config.toml
num_hidden_layers = 11
hidden_size = 160
num_attention_heads = 2
num_key_value_heads = 1
head_dim = 64
intermediate_size = 448
vocab_size = 2048
hidden_act = "swiglu"
norm = "rmsnorm"
norm_place = "pre"
norm_eps = 1e-05
positions = "rope"
rope_theta = 10000.0
rope_fraction = 1.0
qk_norm = false
attn_scale = 0.125
bias = "qkv"
tie_word_embeddings = true
parallel_block = false
init = "trunc"
init_std_qkv = 0.022
init_std_o = 0.0
init_std_up = 0.022
init_std_down = 0.0
optimizer = "soap_variant"
learning_rate = 0.00324
lr_mult_up = 1.47
beta1 = 0.95
beta2 = 0.99
lr_head = 0.00809
warmup_steps = 200
schedule = "wsd"
decay_fraction = 0.731
decay_shape = "sqrt"
final_lr_fraction = 0.0
batch_tokens = [16384, 32768, 65536, 131072]
max_seq_len = 512
doc_mask = true
z_loss = 1e-05
train_tokens = 149500000
max_steps = 3192
dataset = "wikipedia_en"
Each number is 50 + 10 x the weight over its row's rms, rounded and kept within 0 to 99. Layers, rows and columns count from 0. The size before them is the row's rms in percent of the matrix's.

# v: layer 8 attention value, 64x160, rms 0.0783, rows 45-63, columns 80-159
# o: layer 8 attention output (transposed), 128x160, rms 0.0823, rows 45-63,109-127, columns 80-159
# gate: layer 8 MLP gate, 448x160, rms 0.133, rows 0-9, columns 80-159
# up: layer 8 MLP up, 448x160, rms 0.135, rows 0-8, columns 80-159
# down: layer 8 MLP down (transposed), 448x160, rms 0.0881, rows 0-8, columns 80-159
v45 105:70 41 54 68 65 62 48 58 37 55 63 69 60 44 51 52 54 50 45 65 60 55 40 55 55 42 40 65 53 68 37 67 61 40 41 45 61 44 53 54 65 31 69 69 62 49 61 57 52 38 44 40 51 35 47 72 49 51 46 57 62 66 42 47 60 48 58 41 50 35 48 42 46 50 61 56 42 63 44 76
o45 100:59 53 35 56 57 42 49 52 62 52 68 37 52 55 45 42 41 44 43 58 70 44 45 69 45 51 59 58 62 67 45 49 68 62 38 38 57 49 34 50 57 31 50 39 60 55 59 40 64 48 57 60 51 11 44 65 62 58 43 50 55 54 67 38 54 56 53 50 28 47 48 59 62 47 67 49 58 62 56 37
o109 104:55 54 53 49 45 47 48 60 45 43 41 60 38 61 51 73 51 62 52 44 23 61 36 44 54 40 38 54 50 52 37 40 28 32 59 44 45 66 60 38 59 76 46 59 45 69 51 58 40 49 62 37 48 61 63 67 50 41 49 72 48 58 39 49 45 47 51 62 55 54 45 57 46 62 48 40 42 32 45 44
v46 113:53 54 64 51 47 44 55 44 65 42 53 41 43 61 52 48 64 58 47 39 54 50 53 32 50 39 44 44 39 58 48 55 28 51 58 47 38 55 60 45 25 50 75 54 32 56 52 44 34 37 41 50 50 39 54 35 51 49 27 36 61 52 38 33 46 53 45 54 50 55 61 53 59 52 65 36 42 51 62 34
o46 110:42 48 53 52 42 60 54 24 55 50 62 27 59 70 59 41 51 44 57 40 44 44 40 69 56 64 49 54 67 45 47 51 51 52 63 42 43 41 48 62 53 43 61 58 58 44 54 56 60 62 57 55 40 58 59 41 61 44 35 41 51 60 31 65 46 53 38 63 72 44 62 44 35 50 63 29 46 51 62 50
o110 105:51 36 49 43 60 48 39 75 66 41 36 66 55 48 65 64 65 51 39 49 71 59 53 34 51 44 55 40 25 46 46 45 42 60 62 45 44 47 41 52 47 77 48 55 52 43 41 30 50 29 50 54 45 50 54 24 49 52 49 41 70 50 54 52 53 66 65 47 43 44 45 58 50 52 42 60 39 58 44 57
v47 106:37 41 50 55 59 55 41 59 59 33 50 40 61 71 40 31 63 40 35 45 22 50 38 43 59 55 35 50 59 23 63 58 62 55 48 51 64 60 48 58 60 65 48 52 53 70 56 40 44 54 60 71 55 46 58 40 37 36 47 39 48 47 55 40 53 48 50 49 59 52 43 49 46 43 53 49 50 59 52 52
o47 105:52 65 71 42 57 46 58 39 35 55 45 53 51 61 71 37 38 47 40 41 55 50 74 41 47 44 54 60 37 51 55 32 60 52 63 27 52 40 54 51 47 72 40 75 51 40 52 52 24 58 59 59 44 52 46 56 48 28 40 46 41 51 42 67 42 41 46 55 59 62 56 44 58 38 44 49 45 46 62 38
o111 095:62 61 55 49 48 26 50 54 71 48 49 60 55 43 48 56 64 41 62 68 38 32 51 45 46 46 58 52 64 59 48 43 55 34 36 37 51 58 59 56 65 58 73 35 55 58 45 51 59 51 49 35 55 52 69 52 53 71 61 50 55 56 60 54 48 58 40 33 57 65 65 45 39 61 32 51 50 56 34 48
v48 102:37 31 68 47 40 70 32 53 57 47 48 40 43 48 52 36 54 52 54 45 39 44 60 37 59 69 22 60 49 37 42 45 38 58 55 47 42 52 59 54 44 62 26 48 36 43 44 56 52 27 42 63 58 58 54 39 52 56 59 48 37 40 39 67 50 61 41 63 51 33 38 43 46 55 66 43 53 58 47 58
o48 100:65 53 44 55 55 69 46 40 57 50 48 62 49 36 38 61 56 43 52 38 52 55 58 50 67 62 42 60 53 52 33 57 50 67 56 66 35 45 60 59 40 55 57 59 50 52 67 51 59 55 50 31 39 58 53 55 47 61 61 41 55 49 37 71 36 59 45 35 36 53 47 52 52 54 64 55 56 41 53 41
o112 105:46 53 59 57 47 41 46 49 46 56 50 54 52 49 51 51 40 55 62 49 64 43 48 49 54 44 63 49 60 46 61 58 46 51 60 43 47 58 30 48 57 37 46 30 40 60 61 52 52 55 40 57 66 44 54 40 67 42 30 49 59 43 42 57 45 47 57 55 56 49 55 48 26 37 48 40 54 57 45 57
v49 098:67 56 42 43 41 37 38 49 42 47 41 60 55 44 42 49 45 47 48 47 60 47 49 61 65 64 67 66 48 55 54 49 52 50 60 60 45 41 41 43 38 63 51 43 36 46 52 56 66 56 46 64 55 34 49 64 53 38 52 36 46 52 56 54 55 45 62 44 51 64 43 44 59 53 48 70 67 58 47 74
o49 095:50 43 55 56 56 47 62 29 37 50 60 69 46 60 59 61 47 45 39 53 64 53 46 59 54 47 41 46 44 58 21 52 63 53 43 46 45 57 52 38 50 66 55 51 44 62 67 49 56 50 32 56 42 64 45 48 27 58 54 42 52 58 46 48 62 62 59 37 50 44 48 41 62 59 80 63 53 41 58 53
o113 107:54 48 52 65 50 60 40 54 34 46 50 37 47 54 46 32 48 41 62 50 45 53 41 37 47 62 66 50 69 41 53 53 55 55 46 54 60 46 16 57 55 49 53 47 57 50 51 46 64 40 55 45 44 51 57 60 55 49 50 57 38 50 47 44 39 54 42 59 53 43 59 58 75 41 46 53 34 43 66 57
v50 096:48 43 51 62 52 60 62 54 46 42 64 52 34 58 31 50 45 39 52 44 38 64 58 41 48 49 38 68 50 45 57 57 57 44 39 78 41 53 44 57 41 66 67 61 50 25 72 59 56 67 55 48 41 63 54 62 45 70 60 35 40 53 42 62 53 36 44 52 57 58 44 58 33 46 24 47 61 56 30 53
o50 096:51 37 50 49 50 59 49 41 49 48 31 45 53 59 53 39 62 37 54 47 57 56 57 55 43 35 47 58 38 67 61 46 68 35 63 64 52 47 23 65 70 39 42 36 58 65 48 47 56 52 41 38 59 37 61 48 41 49 56 58 58 41 32 48 42 48 61 60 58 52 55 49 57 49 63 50 63 53 67 51
o114 105:51 62 50 66 56 47 62 41 47 42 64 41 35 51 50 54 45 49 53 52 63 40 50 53 42 81 36 42 42 31 36 50 60 61 41 51 43 45 62 48 48 44 61 65 67 39 45 58 63 66 46 52 55 45 40 51 46 50 48 54 58 54 69 43 66 54 36 46 60 44 51 45 24 68 48 56 59 54 31 40
v51 103:35 60 67 58 56 46 65 69 58 49 37 45 34 32 52 51 30 33 61 37 61 60 34 62 61 49 47 44 38 53 23 36 40 52 32 55 57 41 59 59 70 46 60 38 46 50 64 44 44 48 56 42 49 57 54 60 50 42 50 62 52 54 61 33 44 54 49 39 48 55 56 42 47 45 38 42 40 48 40 36
o51 103:36 52 56 48 51 50 65 48 55 48 34 47 43 38 58 60 53 57 58 53 46 54 57 58 53 60 69 60 35 55 49 49 55 57 64 45 69 57 36 56 64 38 54 52 62 32 55 55 47 58 46 69 60 48 48 58 44 56 52 50 47 64 44 50 61 63 29 34 36 42 51 46 78 51 41 47 58 50 59 51
o115 102:55 49 53 58 38 49 39 55 53 37 59 53 57 55 58 44 58 45 41 46 50 52 38 46 53 51 40 71 49 38 55 67 50 45 53 61 36 49 75 45 41 54 41 55 44 57 48 54 43 45 57 42 41 48 48 44 54 52 55 51 60 48 52 40 43 34 53 33 76 54 53 38 46 22 42 48 41 44 46 50
v52 100:48 31 49 51 54 46 38 45 48 59 54 53 29 51 51 40 45 58 39 43 64 35 47 56 45 50 54 41 46 70 52 55 59 60 59 60 45 46 50 46 56 37 60 46 50 39 67 52 63 47 51 55 52 52 46 58 56 54 48 65 59 65 70 47 37 45 54 67 47 51 48 47 51 30 58 56 50 69 45 49
o52 106:43 48 72 67 37 39 71 55 46 38 33 61 55 50 55 49 48 47 42 73 47 47 62 46 49 48 63 58 62 52 31 54 54 58 42 54 56 53 51 38 64 55 60 34 37 61 40 62 33 36 52 69 56 41 46 54 49 50 50 58 45 32 60 42 43 42 50 37 60 32 59 38 57 36 49 62 47 34 44 35
o116 094:40 40 46 40 53 60 34 54 35 33 45 45 53 45 51 39 39 38 60 59 58 74 51 46 62 63 44 54 44 50 51 49 34 63 60 39 51 61 49 55 53 52 35 40 47 34 58 52 44 36 57 46 40 47 41 51 43 60 40 47 40 46 54 60 48 60 61 62 29 50 45 65 14 54 45 38 53 54 55 38
v53 098:58 45 57 39 50 46 41 36 52 47 46 63 52 52 44 49 37 71 55 70 67 60 25 66 42 65 48 51 58 50 44 61 54 43 59 51 36 65 46 58 55 38 48 39 59 53 36 45 35 54 59 53 42 60 40 50 59 35 56 31 62 76 52 34 53 56 62 47 53 70 50 34 46 36 37 35 34 60 42 33
o53 098:50 38 55 60 51 48 48 54 49 50 39 64 55 46 45 44 38 67 53 61 61 50 59 68 42 52 56 37 52 38 37 44 51 32 42 42 54 57 42 51 44 53 41 66 55 49 40 36 45 57 55 45 40 50 27 61 50 54 47 53 37 46 48 49 68 61 53 43 46 51 37 63 56 69 33 43 37 39 62 40
o117 098:50 45 42 50 56 58 55 73 63 68 66 43 54 58 49 41 79 51 54 39 32 60 52 49 70 40 36 40 41 60 65 54 46 49 47 59 68 51 56 49 59 56 42 37 54 48 51 43 50 56 44 42 68 37 51 50 49 45 56 52 60 58 51 63 41 55 46 53 41 46 55 37 43 43 59 67 48 58 46 67
v54 102:30 72 61 48 55 45 53 54 37 50 26 44 45 56 61 45 49 39 48 45 45 53 71 35 41 42 37 53 46 36 46 46 65 42 43 34 37 42 58 33 42 51 47 42 36 59 32 68 35 45 49 63 44 53 72 37 56 49 41 43 54 47 35 41 54 36 59 59 46 45 55 45 39 48 59 50 37 56 36 53
o54 084:51 46 49 43 63 52 42 49 51 49 70 53 63 52 42 38 72 69 68 43 50 56 62 46 50 61 47 50 59 61 61 49 47 36 41 38 41 53 58 44 52 45 45 54 46 50 73 72 47 52 50 36 25 45 50 56 45 43 36 49 46 42 53 68 36 45 56 58 52 50 45 56 52 62 50 50 50 66 43 83
o118 109:56 42 52 62 45 39 75 55 59 57 50 47 69 42 33 29 23 51 61 48 65 74 26 40 46 41 34 56 63 58 55 54 52 64 58 46 48 40 50 48 41 64 43 38 45 51 63 39 64 56 56 53 67 40 42 39 76 56 52 40 52 57 57 47 50 44 41 47 45 46 58 51 42 38 26 56 48 43 43 59
v55 100:43 33 50 60 37 37 61 63 35 47 47 59 53 52 36 54 50 53 62 48 36 54 27 38 35 70 41 45 44 65 63 49 46 57 64 52 54 44 58 47 49 36 51 54 59 53 46 55 67 48 51 60 49 46 58 43 41 48 51 60 37 56 74 43 51 48 59 64 49 55 31 56 37 57 40 42 47 61 45 36
o55 090:51 40 30 46 60 46 48 58 55 45 46 47 62 53 58 42 51 36 37 60 31 43 56 50 57 45 57 43 48 45 47 50 61 48 67 51 58 49 65 41 45 35 50 37 51 50 59 31 43 50 66 58 60 38 40 49 41 42 38 54 70 65 52 47 31 57 34 58 49 45 69 62 49 44 38 54 25 43 47 46
o119 106:41 70 53 68 47 37 51 54 33 56 54 57 40 53 47 53 53 43 51 63 49 67 48 66 45 59 44 70 61 51 60 48 28 51 42 67 46 55 34 53 49 54 58 32 54 50 51 57 69 48 52 45 65 49 49 35 65 42 43 39 56 52 47 53 54 39 65 38 52 36 40 49 45 69 57 60 49 54 38 54
v56 095:34 48 57 61 40 54 66 36 54 59 40 45 62 42 45 60 27 42 50 40 47 55 60 51 57 41 50 33 35 53 47 41 59 63 26 51 56 57 46 45 17 43 58 57 66 46 43 51 41 63 58 35 42 47 55 31 66 56 44 66 68 47 32 41 48 35 60 44 41 49 55 41 47 51 41 55 55 51 44 52
o56 102:62 47 68 52 52 61 45 57 55 47 58 42 57 44 57 48 64 60 52 45 46 65 46 48 57 63 46 40 40 57 48 64 56 49 55 52 30 41 43 46 66 46 47 59 59 44 65 43 40 48 65 32 50 51 37 34 59 52 39 66 46 37 52 45 57 41 60 61 22 50 52 50 30 43 55 38 60 42 39 41
o120 096:40 55 29 53 36 50 50 51 55 52 47 61 44 65 30 48 40 37 37 50 62 57 39 62 37 44 56 47 55 49 45 45 52 63 35 52 61 46 65 41 59 64 40 44 44 45 50 34 56 63 44 49 44 41 45 48 45 46 60 59 67 48 52 45 57 61 42 44 44 43 45 35 61 55 41 45 67 70 69 74
v57 097:33 48 44 50 56 80 44 49 50 40 28 35 63 46 48 48 56 40 60 63 42 40 29 60 57 61 56 52 53 58 46 48 47 40 42 44 55 74 38 61 59 43 36 34 51 61 46 59 64 61 47 52 55 51 52 46 34 49 38 42 53 54 47 77 48 51 39 50 50 41 69 58 53 55 58 64 68 58 55 58
o57 099:67 54 54 57 49 50 52 30 23 53 48 53 56 63 35 47 52 43 56 61 69 48 69 43 68 36 49 59 49 56 42 35 47 40 63 52 41 40 46 64 47 57 46 56 47 57 56 43 56 52 30 50 45 47 61 51 38 57 53 39 51 41 39 53 51 49 61 68 60 59 39 47 61 56 61 59 35 60 44 50
o121 093:33 47 44 44 39 45 55 43 41 30 41 56 42 45 40 70 41 43 41 49 29 66 57 45 56 61 60 58 54 36 35 59 45 49 64 44 58 35 49 51 42 35 57 46 56 58 64 48 51 55 70 58 42 61 57 65 48 51 50 55 51 59 56 31 34 53 47 54 47 36 41 51 49 42 40 35 50 54 68 44
v58 100:72 55 58 55 43 54 60 52 19 49 45 61 44 60 40 46 74 64 45 60 49 48 33 49 26 52 44 54 48 42 42 64 41 44 51 62 55 43 52 60 66 39 59 46 62 64 41 49 33 61 36 50 43 48 42 59 45 48 43 61 49 63 39 48 60 48 53 48 54 53 47 35 53 45 45 44 73 41 42 46
o58 093:49 29 52 44 44 39 38 50 55 44 42 29 45 52 56 38 60 38 43 55 39 49 61 65 48 24 42 53 55 43 41 45 44 57 50 68 67 60 47 32 54 36 55 34 44 46 54 45 41 49 42 43 62 68 34 43 53 53 53 46 53 55 47 45 44 47 41 30 37 43 53 56 57 51 46 54 27 47 51 54
o122 099:46 55 38 64 40 34 67 46 50 55 49 34 41 46 49 69 45 50 43 56 20 48 45 44 54 52 57 55 53 42 51 58 48 39 64 41 46 48 44 33 56 58 52 54 52 67 40 37 71 40 55 65 53 43 48 54 41 49 58 51 55 54 41 45 75 52 52 64 71 54 40 44 26 51 43 37 65 34 50 53
v59 102:33 55 33 44 48 66 23 35 55 60 47 59 45 53 31 48 53 58 53 54 43 58 44 31 41 44 36 44 47 41 61 52 47 59 49 66 61 32 51 58 50 74 52 45 42 55 33 49 54 47 53 66 51 38 22 57 43 56 53 48 29 41 66 48 47 42 71 54 46 71 55 42 59 42 51 40 34 54 51 53
o59 096:51 38 69 42 46 54 37 47 56 48 58 57 54 48 45 49 35 41 69 50 55 38 58 54 39 47 49 47 41 46 26 58 55 45 50 68 43 59 48 51 48 65 61 48 54 55 51 50 59 49 27 49 56 47 41 65 52 56 68 44 52 46 58 42 48 60 38 52 45 68 42 40 36 59 49 39 61 44 41 46
o123 106:56 55 41 44 69 27 49 33 64 47 40 71 47 33 50 59 68 55 37 54 56 51 35 56 45 46 65 45 45 54 70 48 58 52 58 53 53 62 44 58 58 52 47 34 46 51 56 43 64 47 40 36 52 62 76 37 47 45 38 61 41 60 40 59 52 52 50 56 27 42 57 73 57 52 45 45 41 65 59 37
v60 092:66 59 53 48 38 56 45 66 43 61 48 51 44 30 45 59 30 55 65 52 41 47 62 40 56 46 52 39 40 54 51 57 58 52 36 53 41 60 57 73 48 36 36 44 42 69 61 56 45 52 46 29 53 28 48 57 70 41 51 45 48 52 54 32 52 55 52 67 52 65 39 50 56 52 45 38 48 53 52 34
o60 093:54 35 38 46 59 56 45 55 44 59 44 55 58 48 66 43 67 30 31 56 51 51 50 48 48 50 44 59 52 47 44 42 38 52 61 61 44 41 56 60 58 47 44 44 73 47 51 52 42 57 36 64 35 53 51 56 46 76 61 34 46 64 38 43 41 64 40 66 44 52 35 51 55 39 35 56 39 66 49 63
o124 093:58 64 56 56 45 43 49 48 41 43 39 44 54 59 59 37 55 47 40 46 56 49 47 59 59 54 32 58 46 61 45 40 44 56 40 56 67 62 39 29 69 48 46 49 53 45 55 38 62 54 40 47 42 48 59 36 50 44 46 68 48 48 66 49 60 41 61 53 49 52 39 62 78 84 41 42 56 44 69 62
v61 100:36 31 40 58 52 32 53 44 63 52 31 49 52 59 44 45 54 45 61 42 55 52 41 47 47 60 38 51 56 54 58 49 52 49 58 63 50 59 59 69 48 42 66 33 44 65 57 61 52 66 56 54 53 62 44 48 46 49 27 36 31 48 58 42 42 57 36 51 60 40 51 43 57 47 44 51 65 63 42 73
o61 101:62 49 58 43 41 37 45 49 35 49 38 52 51 53 49 41 46 67 43 53 67 43 57 30 42 48 60 65 40 28 38 49 53 48 36 52 48 42 65 47 40 46 47 40 32 42 40 49 58 46 39 45 50 25 41 37 44 64 49 46 42 51 57 57 36 57 52 37 43 67 50 51 74 54 51 44 37 38 53 47
o125 097:40 55 53 38 42 53 60 64 39 48 49 57 57 31 64 61 43 45 60 59 58 44 33 85 61 23 53 50 57 52 38 56 54 45 57 61 49 41 37 47 56 57 45 51 54 40 48 57 42 52 41 49 47 47 59 42 52 59 66 48 42 49 39 27 64 50 44 52 67 51 54 57 40 47 55 55 63 44 60 60
v62 100:45 51 46 60 61 54 59 52 74 61 55 57 40 62 42 59 54 50 50 58 48 58 47 38 44 39 41 60 62 52 42 64 57 51 60 32 57 36 39 68 55 39 59 51 52 73 41 64 34 64 39 61 48 52 62 62 48 49 44 56 50 46 74 60 51 48 37 59 56 41 32 65 38 25 41 39 32 34 63 37
o62 104:65 60 44 61 44 55 47 34 54 53 43 48 63 51 68 35 56 38 51 39 37 51 57 61 51 55 42 46 49 63 43 39 53 53 55 37 50 82 73 35 31 36 60 36 66 69 34 41 43 59 58 49 65 56 49 38 45 46 44 57 55 51 56 59 31 51 44 62 52 40 55 55 61 39 53 57 51 52 75 56
o126 100:47 33 40 45 54 56 57 42 54 49 49 43 32 44 49 65 42 66 55 49 56 46 57 39 37 51 51 23 50 52 57 51 62 45 39 68 50 42 36 72 64 71 47 51 39 44 46 69 42 44 28 54 39 48 58 59 52 48 51 53 43 40 62 45 44 59 41 48 50 40 25 68 26 58 33 42 52 57 51 53
v63 098:38 54 48 55 32 50 55 57 50 27 70 61 54 59 57 37 63 56 30 54 27 58 40 49 44 46 64 64 66 60 40 58 46 58 42 55 63 50 52 39 53 53 57 60 38 42 49 49 69 57 51 59 48 44 48 47 38 48 42 54 61 45 62 53 60 64 50 54 54 52 47 48 43 33 50 47 43 56 57 52
o63 104:49 45 42 51 57 55 55 55 59 46 44 43 42 45 58 48 47 32 38 67 44 63 36 30 57 38 58 60 69 54 37 44 42 68 55 34 67 50 53 45 47 48 38 40 42 35 66 36 61 43 60 38 34 46 53 26 49 43 43 60 64 48 57 46 72 39 47 32 57 46 50 66 55 53 35 56 29 59 47 51
o127 101:40 34 63 47 48 36 48 44 33 35 58 42 52 44 52 57 48 56 58 43 40 52 74 61 46 43 60 25 51 63 72 53 54 54 62 51 43 45 61 65 43 44 52 52 40 49 39 65 46 44 55 66 69 63 69 65 46 46 48 50 48 42 50 41 49 63 50 59 54 42 50 45 40 55 46 57 63 61 57 57
gate0 101:65 38 46 46 55 66 37 58 51 51 60 37 42 43 63 56 39 33 40 73 64 58 35 57 52 40 40 55 60 36 43 64 41 39 36 62 35 57 51 37 47 51 30 47 42 36 52 55 35 27 33 39 56 51 62 51 43 57 58 34 56 53 60 52 56 55 51 36 64 37 53 48 50 59 55 41 58 48 44 52
up0 102:48 74 73 48 34 56 50 47 52 27 51 57 49 42 38 62 52 52 57 43 67 66 54 52 49 43 43 50 21 54 38 72 48 50 49 52 45 54 66 54 60 47 40 53 48 53 46 45 40 48 56 37 62 51 43 39 42 55 63 46 42 52 49 43 31 61 49 68 33 60 58 43 45 49 33 69 42 27 53 56
down0 097:54 57 55 48 54 51 56 67 60 31 50 41 54 51 46 31 52 53 41 53 41 55 55 54 44 66 53 51 44 53 52 42 23 59 53 61 54 46 48 50 50 42 56 48 43 80 41 42 57 62 22 52 45 44 46 62 52 69 73 49 52 70 71 57 47 57 55 47 42 64 47 53 51 47 62 49 50 57 67 54
gate1 095:69 45 58 26 44 69 43 56 55 56 63 61 42 39 53 51 22 58 50 51 40 61 51 48 56 36 34 58 30 60 49 66 63 48 63 46 53 49 45 51 51 57 55 28 69 50 58 41 53 51 55 47 48 59 41 52 50 49 59 37 56 55 45 35 54 48 43 37 36 63 44 57 51 45 43 45 67 52 60 60
up1 095:36 55 30 46 52 40 66 64 43 34 42 49 51 45 64 50 34 52 44 53 44 45 43 55 44 58 58 60 39 54 70 40 44 55 67 62 42 56 44 51 40 39 32 53 52 46 71 33 44 46 52 60 44 54 44 70 38 40 48 75 41 55 59 32 62 50 34 59 53 52 55 45 39 56 53 54 45 35 52 53
down1 090:55 57 44 61 42 60 51 37 56 53 59 79 46 51 49 30 47 63 51 69 48 47 43 59 45 56 45 48 61 49 47 39 31 38 38 50 51 48 29 37 58 41 44 43 49 46 49 48 57 37 50 50 54 46 51 39 35 55 54 65 39 54 43 68 60 54 51 54 57 65 39 53 36 62 51 62 47 60 57 56
gate2 101:45 47 48 34 54 42 75 49 41 43 41 48 55 41 58 66 61 27 48 52 50 58 46 71 44 58 54 41 40 56 51 57 40 54 17 47 58 34 63 58 38 58 37 39 53 58 57 31 53 51 60 36 37 40 41 47 50 53 54 46 41 42 46 44 48 57 67 49 48 70 36 48 76 56 48 49 58 54 40 56
up2 097:49 32 63 46 40 54 57 58 18 49 42 68 44 47 51 56 64 40 48 44 47 46 55 68 42 81 45 30 45 39 43 42 43 49 28 43 54 37 40 46 60 54 27 56 52 59 62 59 55 42 58 37 51 32 56 46 44 44 45 44 37 49 59 36 50 41 58 43 40 57 61 53 62 38 48 51 44 56 51 57
down2 094:53 43 49 47 51 56 52 56 49 74 50 47 39 61 49 51 55 43 59 38 41 65 39 33 40 53 58 44 62 60 67 31 50 67 50 39 55 39 55 54 50 43 45 41 28 65 54 48 52 36 57 47 57 65 37 40 54 46 60 43 48 57 54 51 43 45 40 48 13 35 44 44 71 46 63 57 50 54 50 41
gate3 104:70 58 66 55 29 61 47 49 42 42 52 46 28 58 51 64 39 54 43 45 57 29 46 74 49 63 53 60 56 49 42 45 62 29 59 42 46 51 52 57 66 47 41 57 41 54 64 42 74 58 50 35 50 46 47 66 42 56 50 48 39 36 59 39 38 53 52 42 52 46 53 46 49 54 44 53 55 62 52 59
up3 104:67 63 53 44 57 37 36 36 48 43 60 46 47 50 69 37 58 52 50 61 46 61 36 58 58 65 62 44 43 49 58 47 59 39 58 62 57 47 39 39 54 40 40 50 46 58 21 39 57 51 61 66 62 66 55 53 45 45 69 61 62 56 31 51 49 46 51 51 30 54 71 64 43 48 42 30 42 27 50 49
down3 104:55 56 44 43 65 63 32 40 51 47 58 57 54 59 67 47 50 58 77 43 55 63 25 53 66 47 48 55 62 45 58 42 49 35 53 59 36 51 59 50 47 44 60 48 48 46 51 52 44 25 46 45 54 53 47 35 52 60 52 33 59 41 45 55 25 51 55 45 40 52 41 33 41 31 31 60 56 40 41 68
gate4 110:47 70 51 49 49 28 49 62 58 32 48 58 55 52 44 62 50 38 49 49 49 35 64 34 48 54 53 50 59 47 29 57 44 52 64 40 41 58 70 58 43 58 51 44 54 45 56 41 46 63 42 55 56 57 47 38 68 57 39 43 65 57 69 57 56 37 42 48 61 54 32 56 50 39 41 56 69 69 48 37
up4 105:25 42 69 39 67 48 42 52 62 48 54 61 32 29 31 53 73 45 49 52 43 37 33 53 36 61 71 58 59 43 50 39 49 41 48 56 65 56 52 46 71 48 40 55 51 62 47 45 43 36 49 47 62 42 46 45 67 60 48 56 47 54 50 47 50 52 48 42 31 30 42 64 48 49 33 61 52 61 38 47
down4 105:44 52 50 45 44 48 49 49 67 66 42 50 39 49 53 37 45 54 51 49 49 56 52 41 57 48 34 62 62 41 48 37 49 67 56 35 57 40 52 34 56 53 41 58 38 50 41 49 52 47 68 73 59 40 50 31 56 60 53 58 68 66 63 56 71 51 56 31 12 48 54 57 65 47 63 45 43 46 71 43
gate5 095:41 46 50 39 67 66 63 50 43 45 65 41 62 51 36 43 41 34 42 58 56 37 56 45 56 56 61 56 51 48 56 50 73 63 59 72 62 61 40 58 67 58 42 26 41 55 86 46 49 52 40 45 60 33 65 40 49 55 56 36 62 46 56 35 54 61 56 49 60 47 51 60 39 57 54 45 39 50 39 59
up5 096:55 40 31 52 65 44 73 56 35 52 55 52 60 57 46 49 55 43 47 54 53 51 58 51 53 47 54 55 27 49 54 56 63 43 47 49 40 49 55 36 50 39 70 50 36 49 53 63 64 49 39 46 47 49 62 34 37 56 55 44 55 31 49 57 39 50 43 43 43 49 38 45 47 53 54 55 41 52 44 65
down5 097:41 40 43 52 39 57 45 49 40 57 55 34 50 40 32 42 34 46 29 45 47 65 51 61 56 41 56 46 61 43 57 55 59 61 46 64 38 67 39 62 48 54 33 51 43 50 36 49 62 49 36 56 50 41 54 50 53 55 66 44 54 43 66 39 20 44 64 54 21 59 56 50 59 41 47 56 47 42 47 46
gate6 089:59 59 51 57 57 46 61 57 57 55 50 42 37 70 57 24 59 39 41 58 67 50 52 41 51 46 54 45 49 44 60 53 54 36 55 70 35 53 47 41 37 42 56 46 48 46 51 50 59 40 62 41 51 44 33 47 52 52 51 64 46 29 48 43 42 55 62 39 52 61 52 52 28 55 41 56 50 72 54 43
up6 098:67 44 51 57 55 37 41 54 51 62 39 52 43 36 45 56 34 45 50 34 66 66 60 40 37 46 28 39 58 50 48 44 65 48 43 38 49 49 57 46 38 55 40 49 49 55 48 31 50 32 50 60 52 43 41 39 48 42 54 49 57 26 42 54 50 66 47 47 21 41 44 46 49 59 54 43 26 53 53 51
down6 097:46 51 40 53 65 50 47 49 52 60 46 69 49 42 33 43 52 51 49 50 34 48 54 59 50 65 64 42 45 45 42 31 50 57 38 52 61 57 37 46 49 66 57 51 57 59 48 48 42 56 55 41 49 53 61 26 37 52 60 45 38 44 49 49 43 53 79 49 21 45 57 48 61 47 62 55 38 56 38 64
gate7 110:55 53 37 27 49 27 61 57 50 34 34 46 53 63 48 65 39 56 58 52 62 61 49 46 57 52 35 41 48 48 40 48 53 47 41 45 60 39 61 56 52 32 57 55 59 58 50 27 50 51 65 70 35 69 46 35 47 50 50 60 49 55 52 54 34 55 49 33 46 45 56 76 33 54 47 38 55 45 64 50
up7 107:58 39 48 44 52 40 54 48 52 45 44 62 45 50 33 57 53 52 40 69 50 38 51 45 59 32 48 35 63 46 44 36 44 67 53 58 57 68 38 66 35 43 46 77 47 29 64 28 55 58 50 54 40 64 42 43 34 45 48 34 46 43 57 55 33 52 44 30 39 49 44 44 41 43 63 47 35 53 49 51
down7 103:57 48 47 43 53 44 49 48 48 54 45 37 41 44 44 40 63 41 42 49 26 34 57 52 46 51 47 36 41 40 40 47 42 58 27 46 31 42 78 33 42 46 68 52 60 45 70 46 62 53 46 54 46 49 67 57 41 39 48 49 48 57 56 39 44 44 34 49 44 34 59 49 26 56 44 32 53 53 60 42
gate8 099:54 34 38 38 50 45 56 50 56 44 39 37 53 63 58 50 47 51 54 72 53 65 45 57 47 47 41 56 40 52 54 63 52 39 36 58 60 60 27 38 65 55 46 54 53 49 47 50 61 41 58 59 66 50 35 43 54 57 55 55 56 35 44 64 56 51 42 52 60 50 47 49 64 46 63 51 57 65 47 68
up8 099:47 41 55 51 41 54 60 52 56 50 57 62 50 35 54 37 44 53 33 45 47 75 42 58 71 44 43 59 54 41 54 41 66 59 75 59 54 37 36 42 34 56 48 37 38 69 60 61 55 61 46 54 66 55 34 53 47 45 54 56 60 54 38 46 57 53 44 51 58 34 49 34 45 49 68 46 63 69 55 64
down8 102:54 43 59 49 51 45 50 45 52 44 52 66 53 63 50 54 51 50 28 40 13 41 60 38 51 59 42 67 25 49 56 54 66 38 44 53 42 46 48 48 64 40 37 37 51 36 50 59 50 30 57 50 60 52 46 59 39 56 50 64 49 53 52 52 23 59 42 38 41 58 53 35 37 32 54 45 61 44 54 48
gate9 096:33 49 49 49 49 56 46 33 41 55 35 53 60 49 43 39 47 53 59 44 53 50 55 33 45 60 51 33 42 54 49 53 59 42 39 49 62 37 71 63 63 50 60 63 65 59 59 72 46 47 67 52 51 56 32 50 50 32 29 43 66 53 48 54 43 47 43 63 47 62 48 69 51 48 55 40 54 50 52 53